Weights of a small transformer language model: MLP 768 ReLU.
Each number is 128 + 24 x the weight over its row's rms, rounded and kept within 0 to 255. Layers, rows and columns count from 0. Numbers have three digits each. The size before them is the row's rms in percent of the matrix's.

# layer 8 MLP down (transposed), 768x96, rms 0.0901, rows 87-227, columns 0-47
096:108131126149131150137126142138132074100112106118114110129106126149110122104177148098109141146125166169132142166143117135129142119148105142162107
098:130114120137100123113112132139134091104152151158129167158122136084120114112104139067101119139156121117111145131133114122125109130187168146143115
090:151136153157155118113117126135165105141097173114144129173168117147164148119139119132104151104150129101092091146140110148095133155134118090118124
086:088117082120093114093104142163148179171129135153126123108096173119131118120111096133092114107127155124120130149110146095163101089104148115108161
106:127097122137105143127122124135185168145148107107126133104142128148097127135131109163110127086167122141139152089150085139118134146131148122094139
077:131136100149173123109112144107149112138144125160120147155118109102116137142100092139111143097114146152131072098098130120144111119155130117099133
095:133142148149155155162120155128135171136110136146059113118104149102161114122149095167115114154140176133125157133138087129099124124142132062072097
090:155170110139097070120113124163130156132090143136140120132135118173132115084147120130111136138143107158137164160098099128118122074159151137112112
111:132082076142149139173142173113128174112123106151103168149118103127145105109119089138112094156158120156146143147146117095087156102141129113096133
090:182152172096135109148127129108090117117151159120176147109112138127143150123108130131059129084125148119140121135140142150138147167130148079133145
109:113120123109137067148120171128166101119113128124157153107140125144115116130146111121147140115174104094135104140137158097176076106148082130155147
084:138152139140137145128115120161130140124122156130153129112123135101142097100095124127112081118155149169143125117088088176186131087139147105147174
103:158158143176113081128120148126119122106100106132151176121134108128150139126151122140153082105163133152173153144146138109131176097140105079126148
119:169144120167134129110103088091131177143147117133106135147112113131149127143106167109140108104155118217122111114128107123094147084171139187138136
088:109118082112151081134114112126137087084107132130132085120110094116111143147143127101093166103114163105093124131123161174100108167156130107148116
081:100150107164134124100124104072147138156124144081109148112141110131124123138173123101138083128132154159064157117134143176121136117124138156136159
086:115092080137128139132156098146102128128105111175139148134119148135100113152123102132156169131121111140176115170129099102163142107145041143119107
102:131163127136122123166116096149160158137114147112121086149116120150130136115150131118160152135114118147131167122117129104130144111119126157108156
080:118159106156112092163122132109097125116113134101136113127161124151095125106166150116092103149115150149178101122090136149138113122092129106112124
095:150140143150091141156145129157114120098128106144137104159145159096161159105151142154075126106156120104104120158098162118139134061144139111168103
079:152128140109102124116128120070132157170148134100157078150146132143120134129140124154105110127080185108107090152127142113110129119108117084115148
073:143104112137155099133103147138148134140125088127119169140106108083080174119151120113165160128170086139131097104164174136111116113152105067136147
101:126135158133137152163094156076100148169128170109127131148116120124129105099121173113170137159104137135138139174125159123127138103144149100109127
097:147133086153154148153114141143087121118114126160148168144105127124164124140149144077154139136135115140108138116121130080154133132120179107165188
095:140119126154154117129193097129124124148108135159110137112154146121127112154118131124056165159183133146156089107131153090126161136108154146142148
093:163098140173096100117147166150123121148118141149135159118145114099157119094136127159093132142154129108168127098162140115113150106138144148150122
082:153143102151144094112139114156145160089099126092136134119108138135077104084089159122110149134130144136173125122124065114141125128127155136115100
099:122142145113137093138129107113159151150127145116132095146141102111140118145125118096118153159134173127137115113105176117098116144182146144063139
086:138141134124143129156162123166111172166117120116169118129131107087146147124087112108096128152152171094122099165140096123150110102180122090134097
091:122129089121120101148110141132146117115172132140134154120119135114166152135163116141149108176115087139118128091123160083134127141144129117097126
106:119105109130145167073139096148158142109137105136133182182165101162088148109117122110123091125067136170142109124141110153127121156105101174103117
091:140136140132130134107114150130110081126119074138139089114075151138115156126135143127107105074129178136168099183171145129111158157184136132139110
133:123137143138162103124128146168127145139121144098148125118140132167155109115203135154153124115098133133149147108118139076126145129125167090169166
090:163129160136113160126128094110115161106128132122109137095141107116150157121125140160132140116160101096109107154120135147163155119183165132149122
108:142164165152134149123144137104155128107093109149131106149133107120132122124170097095119093092136071134139150117116125121144125120107079142141141
072:136167110083106098132137152091151126140118131133116120105184129088098129126108109131158143123114142121106131147135114107114154138190093082127145
119:141124090145142101136141128064101119152114147135070128120117127088142137137120142109149140095089140145141114107154098155162119210082143086141132
119:114101150124153174086087154163147094171111145118115170135124131134149128155154129121129087119130115088151130134143147122072131143111155138139125
072:159112139128123153153132109163102126111116145128144084131131083153125123089136136123120102147155100143085162130146127138145094154100089169137094
104:189136142141115110131112100101104139172131134076128104098122076098081117141136146137156117194130128094147141125159136134107118147157167138122135
089:133160137126150128165137110122136144132126120102132072135124130100182145122142167150158148109103102080141126138101115170133142107149103153101142
108:095114147132161162154102111119126180129088127115129106123149170141098121121116110097154114146118147084116097141156101131115169174137156124115163
082:103167114138141116093169083139133113119138131121148089084118112090144159098129162138115140099136137160156093128123159134101124117100162143166134
083:121106148098147103124110150099125148135168143101132117145114116161146116096151083158141097106143174111087143159142143140134131094121135097141115
093:177097171166112128141133104088159131121126123136093130153167137126136073132112113134143138135120149157161128112173099136134113149142105149098118
083:114124123144121140102133122062149141113114148101162094098141121137135154127147071117117176091117148145122113157185089174139120130102116133144127
083:090135135147134128125109121112122140135099112128182099117132110117112170141137165100094112136098111133133115162158122131163138102039155134163137
107:141156132127118147166131122163111124167120093114141100134136148110143127125158120080096123141127166085129096123134151096157123120133088091100136
117:097129141127149137122128114128173099085154156097095106137142118160096121128113131165096110107147127142158096156168165157075112127159171123120147
085:125149151143172133123113149134131124119128139191116145181115077135156110101070119111101128114129147137133147110146083129116112100111120110100121
114:139135083128071155096180125111135135133143127158096138178144141109123164121094158162109148130146119142163127126109113136152107121136132137168128
111:205145133102146128149122106112165107126136126120175137177140073120168141171132099131161153114132128140108125107106157172086085116127140098095126
083:159126130114108082152135163114112156134082149121138083096107098135109128097097162134075173115157107130118121117136145092134137140121173105108141
086:117110122121112171120150169139112122104178129102171127103118117183109126146130180148158113151145146136091105123137142164150141109178119094140153
093:153144138130132132122178094130099136087140125144175155088089136132149151125158171102122129116143084116122120096086158142108184102117167107174107
096:106087117102134148152121145133136102120087106143146148146159101130132154124149127105103113100147168118138105182121118153107130141122161091110094
084:112106135124120090119139103092145102147147166099152163117129122133136163147167131171155141129117106095155155175102106123107145128094113142164124
123:129142098110118130159184158103125152157157125155121151158130136122139125154076186171083089135120091094131103115138114120134111129106094134134154
093:145130088121151086098143145137123141158148087139142121162132139113127146123160121153094152127098113146088094144096140103126108142114172099125155
098:127142125123125130079151126105129132118151121084151116121155126124145113116165137091111141146104123123172116125111107123130176124075176131143122
120:112160177174121122170107144155121178109128095110115131149106134144142141130079130117175092145117128150167166124110119132162115146070115129111132
088:125103115128131135129115149155128141150094092150195078129132175115137131109100109136168123107118111158138125140127126137123090122150166142157141
111:155145144122166101195166135107103139128123172123159145133174091138138149103111114147118117136143096135140144149105123109130099161186085119124117
118:121114091106151161137155158150099166143147121159135149150168079124122117084077115125113101096130133118131098091126083129103085135132123133087120
084:121105157114148124152121150108107142118172108138161116116100157112128145094112108199083114110137141082117121133159146139106116111146134100124100
100:097166119119122155125168119180126142096120177127117109101161126115137089102090143149150121148165152105133116150117086137163099117098129113137114
088:126145139139120132149093114159116128123104152099104106127091105156120099115115094105154148141174166128080131148150162165102145100147153157136130
105:119081109127133154183111142123120114145138144123127099141102144086101134142102150164122125095149126117113142107094113163092159102098087153151101
097:144126159097136105157122130098139106152125118136104117146196137132133122151131109132161123174143129085128138111158106124106119116154131097133120
095:128139108113171097146126134181120107098149145091107122136099147178165133108126139094141147124152160101108121094088114130085104142133159127076141
088:165137132140183126162123108116125145106089098170126085106105108140121108102118121168157164170118101113138107139137108111130109145119094076073144
091:163165136141139133129158114117104122119139149102107103095083139145142123104122119103083137138147119106167164130103115131101135097170169147117144
127:150119107105166131129086142176107111157161100127124152144145154132143131134160135128131122126176124078137132134129093127107154103139094098129147
120:138108130098122140127119120146103160146131123131129091141146092137133111117132137158124153114196113151131106153083124117170141095121077136153121
091:150107112078133154156118151115090154129137098137133127137161147146138135151116104104050127118152114137133058146087135143157117148129144138113137
124:086135099112130136146142091142149139132098184100119143116096107127102144124078148144131103123135133122095105082133165122106147125180132153124119
121:132136140152143146151165151132131148114118086133131185126113130125117125119132151133138138146159084147127143140120100126132109118116095153121119
103:111151126094146140119144137119119141131144094103123146142134134110165172121166114166153099141064107121142147170126072098131143128119111119117143
084:145152142158124111125124140127121131120118111082114150116117123120119115095129095187119114179099151131159133144129090149110126122164139121144132
092:124115132135086105128137089118113103141126135158125057158144103125129165108156096115147160162122167126087072144135162139127107123087169060134155
079:096136155118116111124119120099128146165179143145120159162148079102160100155137084137086139125138114139114105143139092141137111104122123136129140
097:136123103103091167140126092104084105089117114109153120118144137175112098174113131103136145068089109152115121140145152150138149141156130144131143
107:099145149116127114099188112127143128112116125177122117107140153151056149066136140115145122127100139150174099130133108107126130111142114182132091
119:131139131114173173134140110115136117124150083170127128124144134132152154174081113102125134158123127085131118153126112132127121125122083128096109
094:110104131122142141108108096120136143132166115153107132152114142178112124126168146106150198075128120146087159103101131157118165124146102128136137
103:121143079176121137152123129106137155150152063088134095115140090110149123140178146143163130119133105126154152130120066161101078131136134173114105
106:137145112111141128125145082158093134146128107073118163104088115128092105157111084150119140111144120087121155151093140160125152123134134170110142
108:100160128141133124132146158126103128148095061101137116154146143156069118122098105059147137187166183163149144140104126146123150104143109165132126
091:137138098161124152115146151161164158143118118170142126147127114123127150152104105106100090115147155121111104119154108140093106129164131120104109
114:145098093085143138123160162098139175140052112131154110143134117124140124084112160121127100095161101162143147163155115139126115113117106118161095
108:118085116109107130155138134095118122158102079107152139157110128131097153148172119106149114161087137159107131150171101109156157119140170109122084
108:117137135090136127120129097113092173137160135134182137108155079129098142132173098128137130100158163147147147145103109120126129098103112097139120
094:135130134110160094144127160152148151119084125097121119123129117135113111149140091092141126117154126110128109138106124146099121101135145176053133
081:137144130112096144132130082111085108127114087115136117103142133120128140110112093193126108101116132093143172133141131125113171173146107132163163
143:143130096123125110152098117152162108109168127132102141128145125160149158146131163128097167130111087157143089126101143103143112090173126144120136
112:111126131148067086146131107163162118101134167137137115121093125148133116088086169134114127147117113140126155146173134094115152111122125116134139
073:131153114134136114149110165137140161168120108128117154130088178131156132115132121126157123119134128163110145135114119143164091119136141120088144
101:135101104113174083111159139098141105116154159122149187136139105163095116151125098103141139139123147151086078163132100171080172153109121111112121
115:146162097089138111143121125141126116114150094107105162095151140118136116151096157140119077155127135076115135106111140146120098141104136109105127
114:141148128162158114158131140112143132098070145178115139106157125147104137140160091147121139123136093113158134106108111131098111112131101096094084
103:080130157151146135135153133103137103136146129099083119080108109184114131139116143136170160173094109091125137134134174115160103115152109137109162
102:146150109130112134163111101148116100156142134156071070097158116130107124146117166126120143162118182125143105140156148102097136104108139115112126
063:112145129136125131119075100158113113099167156119076138134171098127123092127132131122153104144138136124114144177152099108148151112116118137101153
103:097113156124103164090133120138096085124149130161121113096131221101082120173150088147133107120157131108101150136120163120141126144162145108093167
099:070117111132160129139130114160082157125146098095155113144168142132176093110139116134144126145159120109079104098148113146157139125157162097108090
100:137169133143160173145128150118112123155113140119078149115111114111137134112125184109110103135121135144109061147132137151121106169132111133105120
129:162149095097125125106144110164116156082105147164137116122148120123143120121108069098116139096137134143134089130125152092130128125106150134131117
098:100118124154107143148117104107160125123125098141141136141113171099126112137128145103135130141104136123170097116141131142102104140146121124126098
099:168135107100129116116112130118116133128118128152144181109121153142100103140121130132132175129135148141105131130147161169161116124120144089170136
114:083185136108143120114098128121140096145102081143118137114128107129119151128102137167170097115115152139108128119105133137146131142099163103114148
097:131147135141152128128128125141135126156157132112147086150156104110154123129120117129118128159169184066145118144140096156090098123122102135087114
085:115158153177139159121159117149117114151128138086136120126113146125135109114112126167143110134086150128092124112095086136115106135110129133150161
107:129143130146124150161145161174087152169125094118101134117149162141115125106099095155132109136140120090149119116097094093123171087122134138096154
098:163134137162122123125141149139156145157180105113128116125130141123086121063076114106112111120113166152153090143152076121141129134148110134106122
105:141123146113108140124146165103158126136129150090156132149139147142139115110073118138130100122098137079095122111165168162139137117124138143083131
093:120141140123123113141122108141086118140152135116109120100150110087110141127139109148115079149131132123121128105154117165202121097129100113134115
083:130145135143132098115100120122113116129110128134132123156145131153096097094107201112146080121120092117102107121111175123172137115123130150120120
099:111082183120114130150120163122144120144145142077162105123156153106130102182135127148128110093159134089097160151154107106150150133113112113155114
100:071125125119154182135086152130133135140140176181145110152137146096191172103098098144087131139117138075092088127129111103100092132134139111165154
109:141127125173126111133159137133142120125123100165088172147131124134122120115135149098140112166185140099141147131188168140131119114065121131118152
090:125118078098127107151118104142157122116102151175124117124106108144159114169171116139176093133115108083141169129126132120076156128175162120147114
111:124102148136111118100154153143119122128147125117167131087134151135148150122157140146152109066177158141113130173070130085083110148147147117122135
115:143125112157129123131096143103143123136132145147121104134135117129177103093100115127153099174151120123109138140128156080102117144145183082141144
112:126099134138158078110125159134159111126146111131153121118128145136122109106127083112155123115137131150111150172176113083123120109129127129150127
078:105135104138152116115117129106104166145124149166117141133145158106112133123182158119092073094105118119082146127127116126131190085107129153150129
102:097155116146100123128142068092106089167167139154162153139147100107129103111151157171135114110102100122159135156128171118140132121097119126108094
100:117132124104178113108131154131131125099098089135173134176188106178094109172125141120142118105101159101113149090121144117104091153103120125140133
091:149081102094163115080094141111128167142094117114165145137115123128141165138152154112136130136143121133141137151125158110157130126080141125146134
097:130098121140134128165124127168119161088153129135105096152140122104107113091159104129155111112142108153176106113123151147126087150156170154114122
087:159092142138123133084151096103104101136133146152129117109086166127128150087088119153117166136139113168166155107145077081144126125127111121151137
089:165127113172117137093124135128141139140115131081077125114122147182181110133110127121133111165145119109150121171090113177123115102133129127106148
125:161127125109153133094164167150131142143144132109191133167139111166078091141150123066115139131157140138101124106102111151117102131144129154127147
095:142134146111156145162070114115140111114061102156117154123132134103132154148099131139148097131145176094116104171094124143119114123095138135149093
093:134128117084177157142099125087106148146133125156084179155137118102148186135141127146127133113119166108116136156136164106146134128118169134085150
088:145157149125125134120132123156115121166119115132134141108139164130135092148137096142126145109108104119118088140109097108161105139080125091149156
105:139108137107162135091148127130167100162160157127160090137089125112119115160122127086102114144164147142151101126122114094117161142165116146119118
090:143121099117164120124108084131145101159131152107161099102089135115144095142154123147091177141145135141094097110129151143141140106127113118134156
102:107139117131127140143162170109152120136149065140153135135143090144103148161122122110162144094139151118098143100146145102118159114134072111117103
110:166119118106170124169183146176105108091157166104112120151133103119147112131124134163172124154168124128118099111126116133136160150160102106104088
101:127112148116184079150088103090151151135128096111154160150132139143127135123099135126119195120134100088166165089128163117160121138144136134149122
083:105140097109102099131145135147120112088098124130072175139161185123150103131136116105126120155096124121159124162117104150143119149134141160123148
# layer 8 MLP up, 768x96, rms 0.102, rows 88-228, columns 0-47
097:140148175103120121135132125125136153114138093113127130068097123118130126095121135129151185122076116146092115111157154098147153104111105137139131
098:115128127120126139113154100169057121141122156139089091143153164153107142096133148137109106171112114127095130126114166116136117111125080150128128
092:153131168177144176133157121152077139133131112131116094096143127114159098126112143118148139131117083118099144117118150161121113130118108137165164
106:060109126156087144139133133110112190100167100155125144134096111182140129129104141114137115195162107147084179124100163140149131128091108114120121
085:136135191144147127137144117178101129127103143128111116108141163145169105171179130133169129147144120108109130126148133104116150123116090140121098
099:098143169118110130105134079116136114137140086130150169116125126202125081166123141094153137139104091092114142100096143121115151142151124114134174
095:118130169144065157133127069100108085081104136105114132144126087101155132168131115127131178122132135143154128129124150128150142156134115157177112
116:112138176104127135116158082118129134124132136107120146083142122172145072124141176141163127137093137141120145103123141108156118120184156132098126
092:161102116125136170124125131098096113111087114185119133121145134144109160104161166145112151143154085084161123111138140134140165134106101127139172
107:074100139147143144110117083137136124132164126159105102102063153152147116147148174110101150174090045116116123119117151126115132139131138145134177
089:124166154077128125138129083124088126110123095133136126133132132126147132153153124159129150173103088134117158158134116118103097139139073199147128
108:110131148138107129113130113107148166098085122127118107117143154185124087138123145133130112120079110175122174136135143082126094145129118149173129
111:152127123160144146116135107114118173099100107139118148119059064117147120128131142141148113127123102166123159115153147160163167107163138137162139
096:113102143115103209150142116107093124128129146164091179111129177111165140100111130137130123153124137098146144085102151130132097131115106140142169
093:141159161120132182126141141154117136123144142135141109124093178136146086113132143165134157115111126141105150091122139099094152136092120112148122
092:095149155141129168129113133101126128143107117114118132145125129172088137122134127087135128116130122168130137095067118166174156136120113150188137
106:134123113166108163136135115133110161082101188105133127129093153154131160133122163121150154137133118158159139113140163104133113115101131140160149
093:119101165116135138115148113156136117116174106129125105081118160131161119125152130119118131114099133102100102150161124148096129130179133138153123
101:081091141156142137092158130154121114152126128130114146068100108150104087137101117115165114134121127148145127125120143129123118190183112157111137
095:073145124101124139161089116173132104116103110148128156095121118137125107159164145111111116133168105128101164099139119158149166142158088143155127
079:124126184129147135128168092126090150131136165147107091107133153125129077107140110101138154123123147109151146112119118089108157096132135161122108
097:082108103160137148084168158151121120125157137167139120108098141144100137119137149115174111144107148121114151166081098142126163171104079137144140
096:136173152140108158110143085124139098129121125115114127104134155125169128120126136129134115153067109135133153125138144119141147129145123154136162
103:118110126127047140143133156140103123123143120166122156117085121141118112107108132080150144172129076145128136140142120115148149131092087140123126
099:099158089164108149124136135132136174115081191181116104131144140122160104118127127134121158166109088135133168111113157150110110110110118138170130
089:130150156089150097157129116139125126073140129142134149130095093126145099132107135166136127114128102107068138154099133122143111118144149161114185
100:138139158123107148120131133144138124162151133139136089110084120129125105095097204113176137139078077144121105090139135097144103124102115128126116
091:154122084138062178086115120141094132103121163181118118098081154122099114104137148125103090121132097120166151139126124081122138141110096138111147
097:121135095136114130104138140174098111123147139135136165105113169120130102113115135084152199186126122148096124113096104148148118166124116133108164
101:136181125096088130112161110142123157131121130119116107122114126131116140094152214092175149157070132146095108117149129141143142110099102135137157
100:108148110113073136145110143139137128128163183168123144125140096121138135103127120104127187122121148129144124133112119146148126144131107154126157
113:154139118111126150130136042129117101140128132120138129074095148153160113122143162117142091135121112166147123126092119137145185114174107147110135
091:110151164119126158124116115105059136109133127098124160120141123154162120084127110119112132117128096178141142136124125133127087138124116165121139
105:135091103114104132131133098172128132062152107156099132135122130124132126166125123099152167125095171157131152126129185107148122167123140128095101
084:135100137131110136110095097165113113106142109163108134108094110139106109138146161117091120146159132140129160124145114122142174144052111161110168
109:110173142126153148110088130102141130077134154152113161104125141156121163120130111130151126129057071125133102114110155139113152145113137127171113
110:130125128142101147135154151174122140106103175106112133123110095151125127145152101089135152121096131171090142101141169160133152085074136113158130
084:121088142140164170096150133137127101119113111161114154092148113118176085180144130128127128097145141110141102112138145092138130122145160145128096
101:131097134100148111105153131145143158109150160124100128115118151157115095150160122155111143158116114110163137099092177154130136129124124159156175
091:137153123130105121082118118150123100042070160136124121102106169127155115122139118134140145111121115177107131144128144090149118140115143143156109
105:149099097123085155128129117153129132137119124125085145107124087159138162115145160124106117112120132164158140124095153132122096116082084134147112
093:155137132151095128153115123171102108097148174150102150124117158203084089121112134153157135138123113130104123110090116111145141139130138126144137
096:120160120141135136133115108143127117138118155120107132128133115138096148151168163069136179117105093138147108079116128132143153191148133116132177
096:092151110144168132136165147150112123118134115124137135129146140125101143153183128131146096140118101135093115095082108111137114140139118159139158
090:117195076123115107129152122161101151134123172149094137133102121134104158132137118146109149163118127162118110079117146119127153103118121170127095
095:177150102117105131116144123123131107116108139142142147064148122145151107115146125131098131147112127118110130185090135105111139169179108126139137
110:148131144139118122143147100115121098147102122100087136128114125192123101143166159118129164143151112121076160111092147124187139135128151118140133
101:137108105137080117130134091158160124133113155103125136105138170152111110147104128084123139109149134143160110146098161121139132136133126169135156
099:112142103071125111142133123161093151146106115139115097135132137151127101135189164126142136178108146114128152133104136159130119141135140125128193
109:070100142079112135149124146105121088154125154134102159111057099138119119134106124118158140130111114163137156089097139130136115113124118151117178
096:175120097112153142086132131143111164079116158137111142111124167130134097127131160103163122162137125162103160102144160125148139108121109129165101
091:165178109120140134121111089189092116122175148120117152133156161144141123127123131119173128151106123140085151111104117169125127166125090136183138
094:148163154073126122123096082135103141132086101134120106100139107103142143082138151123131166135114092097126141114124104116126115118107118148134136
103:116110173125084175101121142121115110117084125136121152099118118124155096122147157119142113106106066073155137113104145107176160160154109111117171
102:112095130133121146101136104146108098148128113127106105146141128159098097141176137106182150155101134093122120104091133103136112149084127129146168
087:147109165149134193103128107170099153085125163107125122140122096154117177152129146099164146177122118105118107128098122165153105157135122139117068
109:152131195071115156110129133131136122092124104162125157095133121142112097094170115143110134126162160105132144099121112102089133141099130137110121
099:125118168152116147097142105123060151103095131140127094088117137109152107108155137152169135154156117127128169107129156120126105140147081113097115
099:149115102076126133103136119145113106127120107085105105101100108113139113134155133166121143167119123116130157139124133146119157127075131133114129
110:110126133083134179138163078125132115133142172130124145096085135155119104172128128120143141110162102118112107100077140110137113149180143138126107
096:090135181098145130133146155116121144110111158104091154106142126134096079141138154120125132114133113120148128091124184136127146121115105128087135
110:143160132137140162099137126113113154092098135132104149066107105139121139086175155096137137161146117143127173165141108129118175162103143124127095
106:089112158144128134109107108137121171107161122163116123100132131122091099098118172086142114152111121159116095131119115138159101129153141166113144
096:147150141097123125116129109194132112144125125136119147136102128200098111117149143076188115124106106148133118083123134118134168160099148142134122
097:094113098118107150128113098129134100084103119154121139128087104137152082123167127119164118135174143155160125109127149143131129152117105136179147
097:140152144207101109111112103152110126122119134125125154136115144166123134146140153138129077089152099114098191151103152154178165158142080125141166
102:128120159105094146135138129119136133080130109155117128119116143142130125128122143118150124113141121142171126104138182132175142147148163136144136
100:113126141158087184127131106117113103114124114132156106106112099154102118169144143110147106144066117145079132171133176115151151119143076112159127
097:146130124117105150122147116204138146117164119117146109118098132151103104141120154121100123142118132099109176168125188102100130124102150120150166
100:114140098108152124097116126128135098105106131114120176104159123157123126144151140112156125160103122154082168135109127143163146135140123138161120
093:100109140129119133151088126168143137114151153098113161086130121154162131122157133174129140155111107192087103145103178110127132141144120136162126
108:132164123096155138118098121140123140086098135144118115065125115129130131116208135136118148163092135092134111150108124165113127137145103154140145
111:179112119147085159122118111145070106135169099141104133118132106146153133152135124132149154116106106159147140111138166153168160180112107120121144
098:125099149143096152169152137137108096107114117125121181122105123140113120132166152141150114127090119146117102121104122094159121090118130141087122
114:133129134093125146102141091129146162102119139137124140087123096142113109139135137097106125155135143139150154081099156132130145116196087134127157
105:142117160154121166106132117111143141128117130104121126110064107139131098148128177106131151120130136129138177125132167107113155135138126135165098
098:092143133145116114129156094140112137105181107131093095150126143145128112174156185122117162150155115158119096101147142115131129141122123147160123
092:148171171094109124129149135121148104126151139159103142070142129124166111089125191140107128134151139094127111151069152102125119155113152144136156
102:147148146140110150120110102153106138136155144119126166123113165152122108129143208137144110125107109116115179136125152172108179177117138118147164
073:170120120112115105132143128137108153140148100112091126102090105145157115077166126094182120119140145149158160118116131095112171145137102135151132
103:133115111125135135130144053130098109108111135118133077095135146157131098147130157138133148103130129109165158163124183119157131113111118116125143
100:134114130153120145072159082118130141100079093141129153112101132125166145149129104131160083145152109134093157170158141106136132149114081127158159
105:094124179078118123106131136119123119134082132117134086125115093150172148164130147105131177174114119147135131119156152136125120129120128131131114
105:102191131113108158137140148111104135108107153101125148131130125190097139130078125121159127161103104132115126107120142103144130148133111121168109
099:126169097142158116092130092140122157141120123129097127138099097134114134173149177121142132145134129139085130111112138091175135192139172139119104
101:132162137091129149123126157124128100115112111141123140118115101164102132109177141150136118113070097128080120107157141160119169149161110125164150
105:130113109118104151126157144138084155102123162142126130110091136120136158146126153117125138117107114134140115128125155159132122103079135174118139
103:134152156103151137111129112109141104134082157104123117126113113212111127118187151146150174132087090111095166083131125127136119126149096127170146
110:155168135144092123116155085153076116141139095111098106125128143172117107166108168122116114144137068132099134150102138164156130143176099132147155
112:132148157118132133137182115132101135127117134102118111099123111141115098176130161124140155105128117114143159073136166107132191121127101117124130
101:158106150135114136095156103120101145131130125135117121112134136108159124119127154132153123181119149165134125133157143114199142102107144144119170
091:101157147127101156123130121128137177108120127106146148125131153141123128096173100137140134111113166094124140144130110140128151089172103160114100
093:120130118114116125128163131194127119087138155103110115112104131161126121092150148131143130112093138118082147124113167140125157095113126124153141
111:112122137083067158091103141089150104143133156116109121136110116169124121136166146152135125184080129134157147169124123148109134096154147134084100
109:120160127161125132106123145166118114117093175143110149111120081209124161126115131118157101119106094092095087151115113140128148128131126145133111
083:153154123141139134142119148152102118137115184173142113086131139166183120126163132113144147177094113144091121128100147209122137132138154141179123
104:110111114065130182130196131123114126128130081167143165092122094114108131160116139149144104114103123158099147149106147158155139122133105142135138
108:109154173083134166089113136137112105144122139137104159117112146134103117132124133132176117139155129129139119124127141122142142173164133140131136
110:107147159138098104146154077142151163098093168148128171084132094109112121144146147090134136173112121130130105111108145155115123130162110138148118
099:174110118125102120087119096125096165116094151108107161116113101146119140134144164121123118108114102128124171150111178109168193101100137122128121
097:150103111137151184090121149141134112111127114108134161115142149137109119114178144115138145114099091133094168096126131148142137077088120163143139
078:160132135116118120113181113109103087117099121120158144124123132119169137092097128162129164143151119147147109134108120153114084136148125160146134
094:131132174152114126132128139137144158122091139104133142081153081144182119079119143125152136128128097148101141154090131134135149114138130135171125
102:134126109098123165131121126112137123084121154097140178111146118114092102116112110113141164157118140144095180146147125175128109126142084168161121
097:088134159102086156101187081106141105161156134109110095134138149193105120153119157105138104140139117108138132119094118121152176149153094146107124
115:117124146120135133082154100142085171108099153150122103121125107124124085151134127112135152124153099101143133144124141103149139176128105140102124
097:145116128155131143109149104158144123135119092080119113132109089146097137140146154117150183141121103147101147162093120098160156137110121132160130
096:103188143083124157112133095143133095136122149102150147101160109138132124112124109132165163108069085124126120141143152162125161162141066146137136
104:093096119138099181103185117133086118117098114164121090099110095123144137127106176127136171110142103102162121126118141108155141119109108141116135
100:152143153104119118133118114143143128123115131150127165101096130144168119170124142101109176156110092106149115126102118143134119147138126119128184
096:145106128062132113100145126139131155111159143126103148115117131172120141126157114124112154127157149110128153147160114154148123150161112126107133
106:135146118119139151108148108117094147109126141082133135072124151140138109139150124136153105160143112089146130138137132137090126132136080146118146
107:104139154103114145100185111104135151111136107178115138150110123155130144150094147150120117129161077109085126159134158139144111136120112127129133
104:150111176116106125104149100133101139108117134126125111121127166103135131099126133125206168164127079107117166116114128142124132143120124143100143
093:112090156111127155143186111134135151108099149151132107079104121154149130129137138130166168140139109171133095173093128092133123151127153120141154
091:183156096126075140127152113180165100120118148148120130111104101162114128136103149097156111171133133131137116143098097121127128168102102137125108
096:090119115128082145135171116122113137087136146120139139102078096133158111146102130153165131152103116116112127147140107175134146132147090129118145
098:131126171150080114098166113168132159097113149159122119128132151141121099155099122135124138142083140150101140152116134123153146139102126120117185
109:134116076132129120147109112169143144112113149097118123122141138188145106101126180142131133164139093128122118133087166122127163132160141155116134
096:104087145134125206122110111126116177136093129110133122133125146117113140094139108106144143146092117152171150140143146130137136107127070141171112
102:119144151156108152117141110104119129082115080157125178109091107158144096111137126131136132109156115105166156128127179089173128126153141148137143
106:134129129122113159102134057121087131120146153154108102123116077131132111155180142122119157148150106154130141144160143124116181155135143124119131
103:114107117069114153107152118122089145137125158148091124118107122130137100157130129143161172133142117136156122148138121131117159138123077145131121
087:150161134126131114124122131121073082110123170140118129108161100112103118114139131142152198138159093143147129148092145141155138161133131148156098
094:075122169115109126112139127171071171102136152112095118108144136138161103124104128151132101128127135144124137168093149169110167112106114135086159
100:123149102126148135086108104136133158096121137113108112112068154127118134142151147090107100208127138138097085148117111158115152121127134150090144
096:063122120107096157104144134164052153120173162119111121153127136120091116142126135099156162130147149118147148126123128138122098123138083133107140
103:146108115097122133108102140124141155132115170122102173121102133133143101144108124097148150184092132132160119128128161134105136190123131116170142
099:133207127111130124146117135150134128119109132135105169129130079177116101116149153134118133143061141096132112136097157139129122137135127112147155
097:138163123063116139145153108131134119103102093160120152111137139164137110113162162135121132086148101086140102124107129091149141152145125139129112
111:154163158118127164077157104125136162103156133142100088128143148156102120179147121082110166121122102157132133123120154103174140131170119153140136
097:131184088109130137057134148130099141116075134091135115098103075155113141117121159085112122141193129098155148127130130117125140146097110135122172
097:140136150116146139133126109101173170126134113160120152128124125108157106144124119135143138164098142140134127129096132121131109151132089150142137
097:132146130135098144136127125123102129114168165150099123135123158159106120101108133109138114138155150133121114134127129119126153128079123156156083
104:152105100149102135116110095159113128124094121109117152109128135179174126140147159116138144099074137172120141146092110123120124153157120154168161
091:147116128120061123118117128166039163146126104156149115107119128150099129141118121111137123149097106147143125112132145135172130097097115147104168
102:137132138131163149116124134102093148119142179159103093138136140117158103104147152109132129141154122129123088142126157118149136188135140161153140
114:160164094150142152154143127126126143121164149160122110122097120186147144120149179109133124132137085103134112126114099121110165161180138149131146
101:090114092133103145142126158137138161068142157166102139117107142120118108101164153100140106191119132177104178132120144115136121173108117126140115
092:182126122113140179155138120115134169108135125135143102119106073143105139145115158143146176133100121156123124101108157147123123154133151129200159
107:154156140139116142122105108108100155141088139101112139119120065100142115165132163111174169125120118092130115109141129125157165112141128133152147